Part of a small language model's weights.
Architecture: LayerNorm before each block, rotary positions, biases, tied embeddings.
Each number is 128 + 24 x the weight over its row's rms, rounded and kept within 0 to 255. Layers, rows and columns count from 0. Numbers have three digits each. The size before them is the row's rms in percent of the matrix's.

# layer 3 MLP up, 512x128, rms 0.0726, rows 241-266, columns 0-127
103:104123107126117098135161149140116134150119131141183158133150096114143145119154080174122108116111150116142104141105145118078123121117099125123103129119211102126128154132123151128137145076111145146055085121155146132130122144168075113117161113132128073145126132130127146135116121131180117116112141155122099134134127122108135168078140121103135142089102171151135107134116100134119167124125
094:096115143131096132149132109117137151103156120142130131122142142091128062156120163108102118139079121128135127189109111106118088148143129146146096148094106141107164154162108096112139138148146151116141127124144126097120099118115127108121142135163105121128128131155169128085117125156159191133136120166107127142098153112137120137131167102156089150112156160131094163140150077132139138104199
105:129151159169078120081098112119139146076163132162111146122104111112075145126149170103135180125119106122089109131140133147129178159119132129140137113111119116111170112169075143133139111132140162160083124134144107139090152138123141157105124128137141075113145140118107138164139139163130125126132113111123115153109126171113147127124103141135101125126076116109158102166114120171132085167115
101:132127121118080119121144132123139125135113136131130130137101117139132169120171149123132087160102142121146108084127102129116139146089182112141110167132130143147128119140119114148191138149100158133140160163103097107121144105153085121151148098121114115171109071181134082141115136084163148142132129123147105100197152144129116118118121097178095147141100107142114120102088096154131139121132
099:120132097143102134113135146125138106134111123134140121163100163071088155127137123089130174143082143130140148132131112103139098106132092169121144127150182076130129096160169109171186116153113128125103124113140125125119175145123134152095093134106125152144174090087085187073133085151150125121129152137135114158109138151098115124121123139101129118142128101138117124104142124120114132143137
102:097154120145144167097149138108147132087140159107138118081120137123125176116152100129137142117105088131139096117136137119121145147136112069128159167156113154142124158162129119134111063115127123088113137097136080098116141133157152112127096141082113146105100129079133138116124125162109153125122157093164159144145098167177164113143145106128119130128129138121133090078096111145168129145111
097:095133114125090097149150112125133119113131148140101164164107171130135168116100106136123123153120134115123147110110178166152117120151093138134125115116122154109098120116134110106134099124118082133125160118115085154164142134080139127120154089126138115108140135168100131136127058122131130121173149136136077102114122135173112125176149124145155060117098105168089108147110120126120149172146
102:109119123109116137117109122150121164117103110122159092086138178156123132117175143131123153100089129094146115136162135120123149124145144157090085129129153119192144126146130131157067107106106118175110107158165126116132094158135133170130126116154106120114130095148102112148137104088130116145063141154107144169117145169155150122160146132131106126133169111128108125134171139078122131147136
102:147146119100141100150123159187128161154155112105144121146093136117131140143092123137101105134100139139099151133130100148111161144139128052095158123112147130130172106152147129163126139132156139133108113143101115109117119121144070131137120065117123132118107065159157141088147135155123156114082165152130098122084150097128155124153155087144118132118126122085117113133149136149163155138111
110:103124124122112174140069125104156114119135133125112124119081120135109135118145122128155141152075109102154130148121088158159095170125133057170155134133145122183142086153105143125118140149126132125124127158155112089154147104153088129096110136146098136117112095127169129148168123122148101143093138116103169131137138136149091160100101119179155168135119099117145124130116135128152097138097
104:131127126118200112108087137167150120105137173157141112112131145114126130150133156115114132101137113132073196138136157108153164159129146114091102130111105173094132137129124128097118126136106118133128121138102086137103101124089106119142147118158073125108087124131149139110144146128172149134122134155169112133133166126139139122123082177121105120122146077145159117094105100162109143118161
093:107132083120132141122101134105127123157127139121119179139126111129099158096108169136092118112113156125105128125117132145112114165093145114146111202128123114152122151138084157157108182102134106086102145120139133120164125101133124070149142128134185094161156135151095123119110133119127077130111133092125141143124136153159096129158147132130183129147147133130115090121116121091167173133157
095:126181124075127152129154112103129160105110118121118135159105170129105135082155177151118084134113113154097093126140138110119124160144152109163138106138121166144149140158168104161169095083125111112138157112115145121133154134125156073126131111109088123120150106088113122156131120121148124099143137123157124133099161078141094115135151122113171141141151104145123142100107126164091179121147
100:102097132120063125122109129120149096107134136120118116108172139116135135100116100153106098141116137179147140126098163138134129118086116186141127143175081135124154157143081165139149175105115105120157137131120136129095110104118184152136126140083098106133128127165115140121095111102111113073144113133124129106157184126091079097145143126144139121131121123118133152103136104164160127141136
091:115115163092104159159123111083094162127145120108104113126150120160139101119139117159155128159135093144142133132083173123102134150089122109151184120164117144118131128135138140096089117116123130159168152139140134103127117116096096113090163111105108088115181117130118145168118119130127115110179147140157167115095149154123123131113191105131171135134114167155118153119163138139085131130113
089:122132128142146149106114110161152204095163128135164131146146165135127111135079175118122115101173138088119097143116130101110123144162188127109128138125151129154133141095166127141149101117137094105123151135099100139151178119133143142143076092171088130124134174140104113101094142121159100102124135134105128126114134155118159138150118148097135154162122125165142093141161134097124110126155
103:141148130123122106094090159176154134143156141087103119137076102075114117124154115109156118140125076105093148117112133139140154105089126105188105145094140131130110125108117139160100120099092105132144144112125165121115112117125135104129147114140113076128111156122125146135127121152107160115117194136146127126155152116160139149151104121100113146143116114173113117166145131130099159087193
099:121141168151145097093157118134112124073097116121100158162119092145125083100151082162105146111091140150125116122164116131134141099146121095169178113106151128142116158119119123107172135120145123098101109131169125117130153119110158129123139127115097122148113084141118136151166141147117172082134114155135149151134124100132092072115121139125105127111098191101137103113149112125176122113152
095:065153076110146136153085145128109126141120130127118102117134144145142135120141099096136142096143155107112098129055138143136144122150088177133129143149095110135142082099152169196140173129161121161120155139120095127096154148142145127116119127132128137152160138084090122110108116151145093102170125127142128155138091129111121153135102138122096122150078124133133130123136181119121116134105
098:147150120081103076125109097130111144119101148097108166123151152114138135125098155134149139135141117120164143146121170123153097144150153099113120148116119126083104108147097153109103155111120100098135177151163116153138111112152125142171099109105137113170160118097157143145123132146169178144071128111096146145135166138119109116127086125109134092131121101177100095097153104149144101142138
084:121114121160109072129155174115131125120118103106142112110105162109140169112130102125139119135129152143142116126114112158139116160119129144138144135137114096112144155119146153129156103165141104109127131146110104104121133153132110141082122105090112168159129119142139098110160133163139113173069116169114099120150083127109107082110082174175089121071121129128143116167114110160155116170098
095:126140130107093115115109144138134126089094124127149125124146123120080118130135127125068174188134139106128133107169153137140125158116139137157145152177156122092123157132133162119124164135105122124065109096120133108114108120141183093146110126131123079162146124145150161095191125195106079118137111126120114143113116101130150129123155096109120120122147176123109117131121110140150133100154
093:128114095081089119127131136121143134113162133122139115145117155100103116092144098144123141159134130137125127137080174090137118132116133122119130101093121094114088164121128112109138132143135126107093120152169121127116117156142137090128119173143098194113151100122108150135086174121161129111132189130120139160146152124098115123119114154104107145077145151151122111087136177136147158104063
099:133112103107113139160131180143107096152090116149111134108103129128148127138119117141138136135131131097117113103121130162090108100096158123144181133151166125107111126111087115157079145163097128185128121101110163131146148137131114170089148142168131130174118124126088144170103084153112156089136171114147157102176128097136161129139124120108149163140163111094154090116145117139131112131124
108:105088098108169147145152168156117112143106133163163105094144113147103137086137151117102139141128138144148087098090164109118095112129113137163172125180116157115139124137131179140140117125142096122105110134127118167129114134125116100168141161128108150153121129096160124111101137110171154115170087149149139133151160114101104126103113073102124126095150146118102151115145151190135116128112
088:103145139120131103123168118114101103124109129118115095142104170148104142124129185088142164127149125117098105125115149123144125085101129149102152098091153157159129104150117142112115144130138096149106141114083142100159087119170119145133151088144112104116183104131091098139142141154172133127137114100158146120152072148119121147110106121114100132103121119127123133186193130147161166112132
# layer 3 MLP down (transposed), 512x128, rms 0.0727, rows 241-265, columns 0-127
097:108140137121195137162116115163135139096121112133121055119122103143123140121098099136119159136104130118084149116125109121134106160106097151124146170185140099157101121194106123085108121134134139124179097152125150145119101110153127138146136127135138136115142150131100114100103099157125148131167172133135168133100096098111136148160163105100163136133122137123125105090142102156105097107118
091:128137160107126119160122125132151127094139116098162116126127157134129148110158100107165113145182127136163132115111108108132071132108108102154108106131120102099100111181169126155189151188147108126103161151109090136109149157133098144149135117174094138082139083084136109142105143122148138090118094124156093113114164112091146120103142131136159116129151119143127108120126166137113126147145
103:108123109142069111105145109167090109126151101153135158114179084137162094155128103120144151163138125144154136150117128163086124104106108137127159145109135066144140091120169118127081146149114119171147114120098116145106146108143134130158128162121102081175171133116135135116142144139139125110106105095135131132198130120098138096132160140119128123113136166127136105143127132130112175095137
097:113111126159178141139104071145099119145136094174129116165117085118103145095126132128150142043128149123163147125160148120095091105128119149108139121103144111170142074135143113145111125100105141165147117120097153131158124105130118088178090118120148148134123129121146118104130157119191134118132162131131129118128098122136141122153099089169137117179124148130133153137100117119115131110153
098:125143111093166116128142132129146136167145144142104149129076087141102154086089116130112105119125142151110088116126145098097166139131159099170128179128129109128155125118149129141142098118130127152098145103112157160149153103135112139114108121154160146097115103115149058132122154117122111189103157091102122090097124096154168130126114099159114122129106131135161104144131108107184139129159
098:141103115113160102121157122142126154121122148165146143132109097185117106147107085097094132136139162150169138075107142143148146097131094124128112190157133137098125109125110137127107120166123085138108110139142159100128153117124100146074125153152115090143143131164098136147100118091143127181132105077154155094101135107120135133171123129114134082155114148121100141091135158126106123149133
098:165099172103166114159131171116163127122168148107128151118104101129113139107122127121107162108123113155097119192184098126147112125130111127144118112144117098114143132139144122103146092120106149109150089121109184139137106145173115097114113151124123126159094125152127126120107148104127145131124155127062155144122149128100154131100070111129112145119148114137174195130114128099134100104145
101:167136104165150141087139125116149137143116160112136115173085116099130109112147163100133087142130076072161102129159090178140153138134171113126088110108129139149154142107137172098115115138153135141100108131125115140144130119121108150102059104143116126150119146077142095126133152157113162117122113141144121127136173066122111130108088164154103107132155116128112137136129126140140112119151
082:125156103160124124124115107113140094112138147092174110160156138120152133119105139142148149126133135124094150159129143134152125143141154066113103160128131105114177099101110151133118181111140124114105154112110129170116118158116154175103122083124144117122121130104145093085120158134092162168099119105120094112120123103104164127135128151102139151176130105135122100140137123083199174115110
106:087161103122135124140143147105110172118130118157102118197105122146118150128171091213122095110157108159134152137155130076146106139107104116127128142110103140184163150152131098139148138139143156150187099131130143142108138106103108121153115116096098119131158149139128151148150127114100150113147075138135135099135109142114117119123106162129129125129149097147103125125138128130112148083080
097:147152104118118103149148116124124115105120144126128108141151129140079132106125111166100140117122141160100154162116133099113159136154121172132089119124116181122106170123091119121188140152137146124112120137146123137114100112158143132107177156135131099188144088148108158126153107106101155126129134118147158110122163105143095117138125107115198111148097081081089148144129113081151114148117
096:147099135157119143159133100160107153124110117093118114118137167119119138126149070120151160142165076164167135142101135123141116149145124136096160099151112146113042139144156143102101119124141139136192117114140145103126128172112145126127147132107103147120115126117158142123123119138131120094135083142135141085100160124131162105105169169127081108147086126133098130104122145129111106132081
102:118152125143149124103071109162135169101135123138140133085148157151136146134142114116127138128125103110180107153128135134147129152108129121105122158136151123159138142107148124117128101102112117119118137129131119134154116126171077113129116117152188089104118080089142110088114163153113091165145126145115129190162125116098132130081123141118103125107157159177146147120154154127137071092080
105:134100139179127161111131167129116142091082129095125141153155095151121117100132136142134149101094161088121145141149122146126109132141144136087164168074139127110171131153116066144128141099118134123129190159131147118134090151155170117132166136159127125121123147129145129139130137112107124110096158094168143144100129151093162103142118141160142134119127089142106097106113116107113154078091
094:135135105166158117120089139124131127156120134153134148109124173128092116151129164109147091117123142135146149144119103086125200124105112096130080124111112147155161109131170118141198134153125162136086099133140158144126126114115159113133123120145121129139092120124143091048109128124142084122109145140144085126168118102149109153117129117114133135155156086165125101149082140112147119133138
091:138137127109128117134132179122141061128115093140109138121105084106128126090162128131116126158124141161180109160133093131127138149174061119163076163116113125129101108146140080135147145116162162124101124113137155140156139108107124123109135148094147127115103083096103125139167129092104156162138126115134108083176156115150121125139142107151137119126149136120119160141096147112130150178124
106:143101151156138140135153073156087119139152121154168132161122122099148098081115124101066095142155096118115145122159160136100130126151113146147144126095146139117126133152151126176120108083096116092121136146105144115113114132124119123135134136137131123146142160104114118125139132135176194182122121139135190121128103162125153091110113143114115138088164127123138128103100134155090080142100
098:148129143130116132152109117131101138107132137101127120132115090077140094134137137179143129119114166135160090114159159172129139105137130103131087119155183138130099159114137120190178135124144111102120145124152134160123146135144122154159129116117155164101146106127128144105123138125116153168092111117107139116146116048119117095119113112143147150113126180138101116077143110136170126140070
090:143113126115134106106164106162137124129137143103132153101067155113103092141116106093143142139137094169099150127175134116131137155127118122135113168154131137128137164113152125072132086137111132067127094115096141149141146130088149176148102159144154116148097110079165111098112148165135139131103142132138173100116145125137139102141118135093114137083175146124151122132171106113131162109133
097:088119150163163157157145167135112134102130149151102122114142132154089171131108127108122122089118171103117065137153087121136143136112106147119139082113140148161141120135160146136162104145165179109118086128148102113067128114102137103097160141116105180110111127164137175136163115129089153165123091136099114133142118106137130135140134127134104161116150109099133124117116146138098120158121
096:177130130176167130163080085134083089135155136152133143134145094184094109117133091125114139152093131140120136115142186108126144099103141131129119096103148120129129095145125115110123113140100123130163114108121124133139162134171126129155118134154170096094136109070114149140091182129139116088152129142131162144137125133140125131176122118123141133134116130078087131111149119096147124083104
094:157069119103171140157177126147134082096132133152137130107172115144124121102136112169132107144089125134103070102123151121102140101098121097105150111136108101130132151130135166167092109174124102148138103139188160086123134129157111138130145111113138135120128138144137104099148102134161135142147121092138137130155124096153120151083134149076111169113108118142151108089137168134113141143137
085:134112108151146147130123123151158113172139104103106140143123150115126111121098138152193107159132174169119115146113090146147151149134117119099075178140109087109178138121095136107127106121151115141126151142111136139129148137133125148102113110117118086095132144141167126120122143156121119166097103143125131100148109126154149109187124088110125079163097142120051113153117154108155128106138
094:141112114115104148114102118103121136092154122113160140113145116106087125102117101128132121138130128139105089169126131146175114160099144106157101097137130089112128145159161108145163138113200151073113148107154109145108155122137098105143128101115135123146144115116123146116117165151205083148157134144142095134157101111149169159125128130116118124099112134158176139137125116131128108196128
100:125152160152104158127154116145127140109150123144097135127113143126127080141122083136122188106112102133090160130085120113128151130145123145151152182110106087138121140156165082107112125198110098114118115119102157120102120180123151127113143097169125114161155128119088102128099120150112136118121151130184161107169133108112161100100163145139079129128108132116132107136129131094138146147142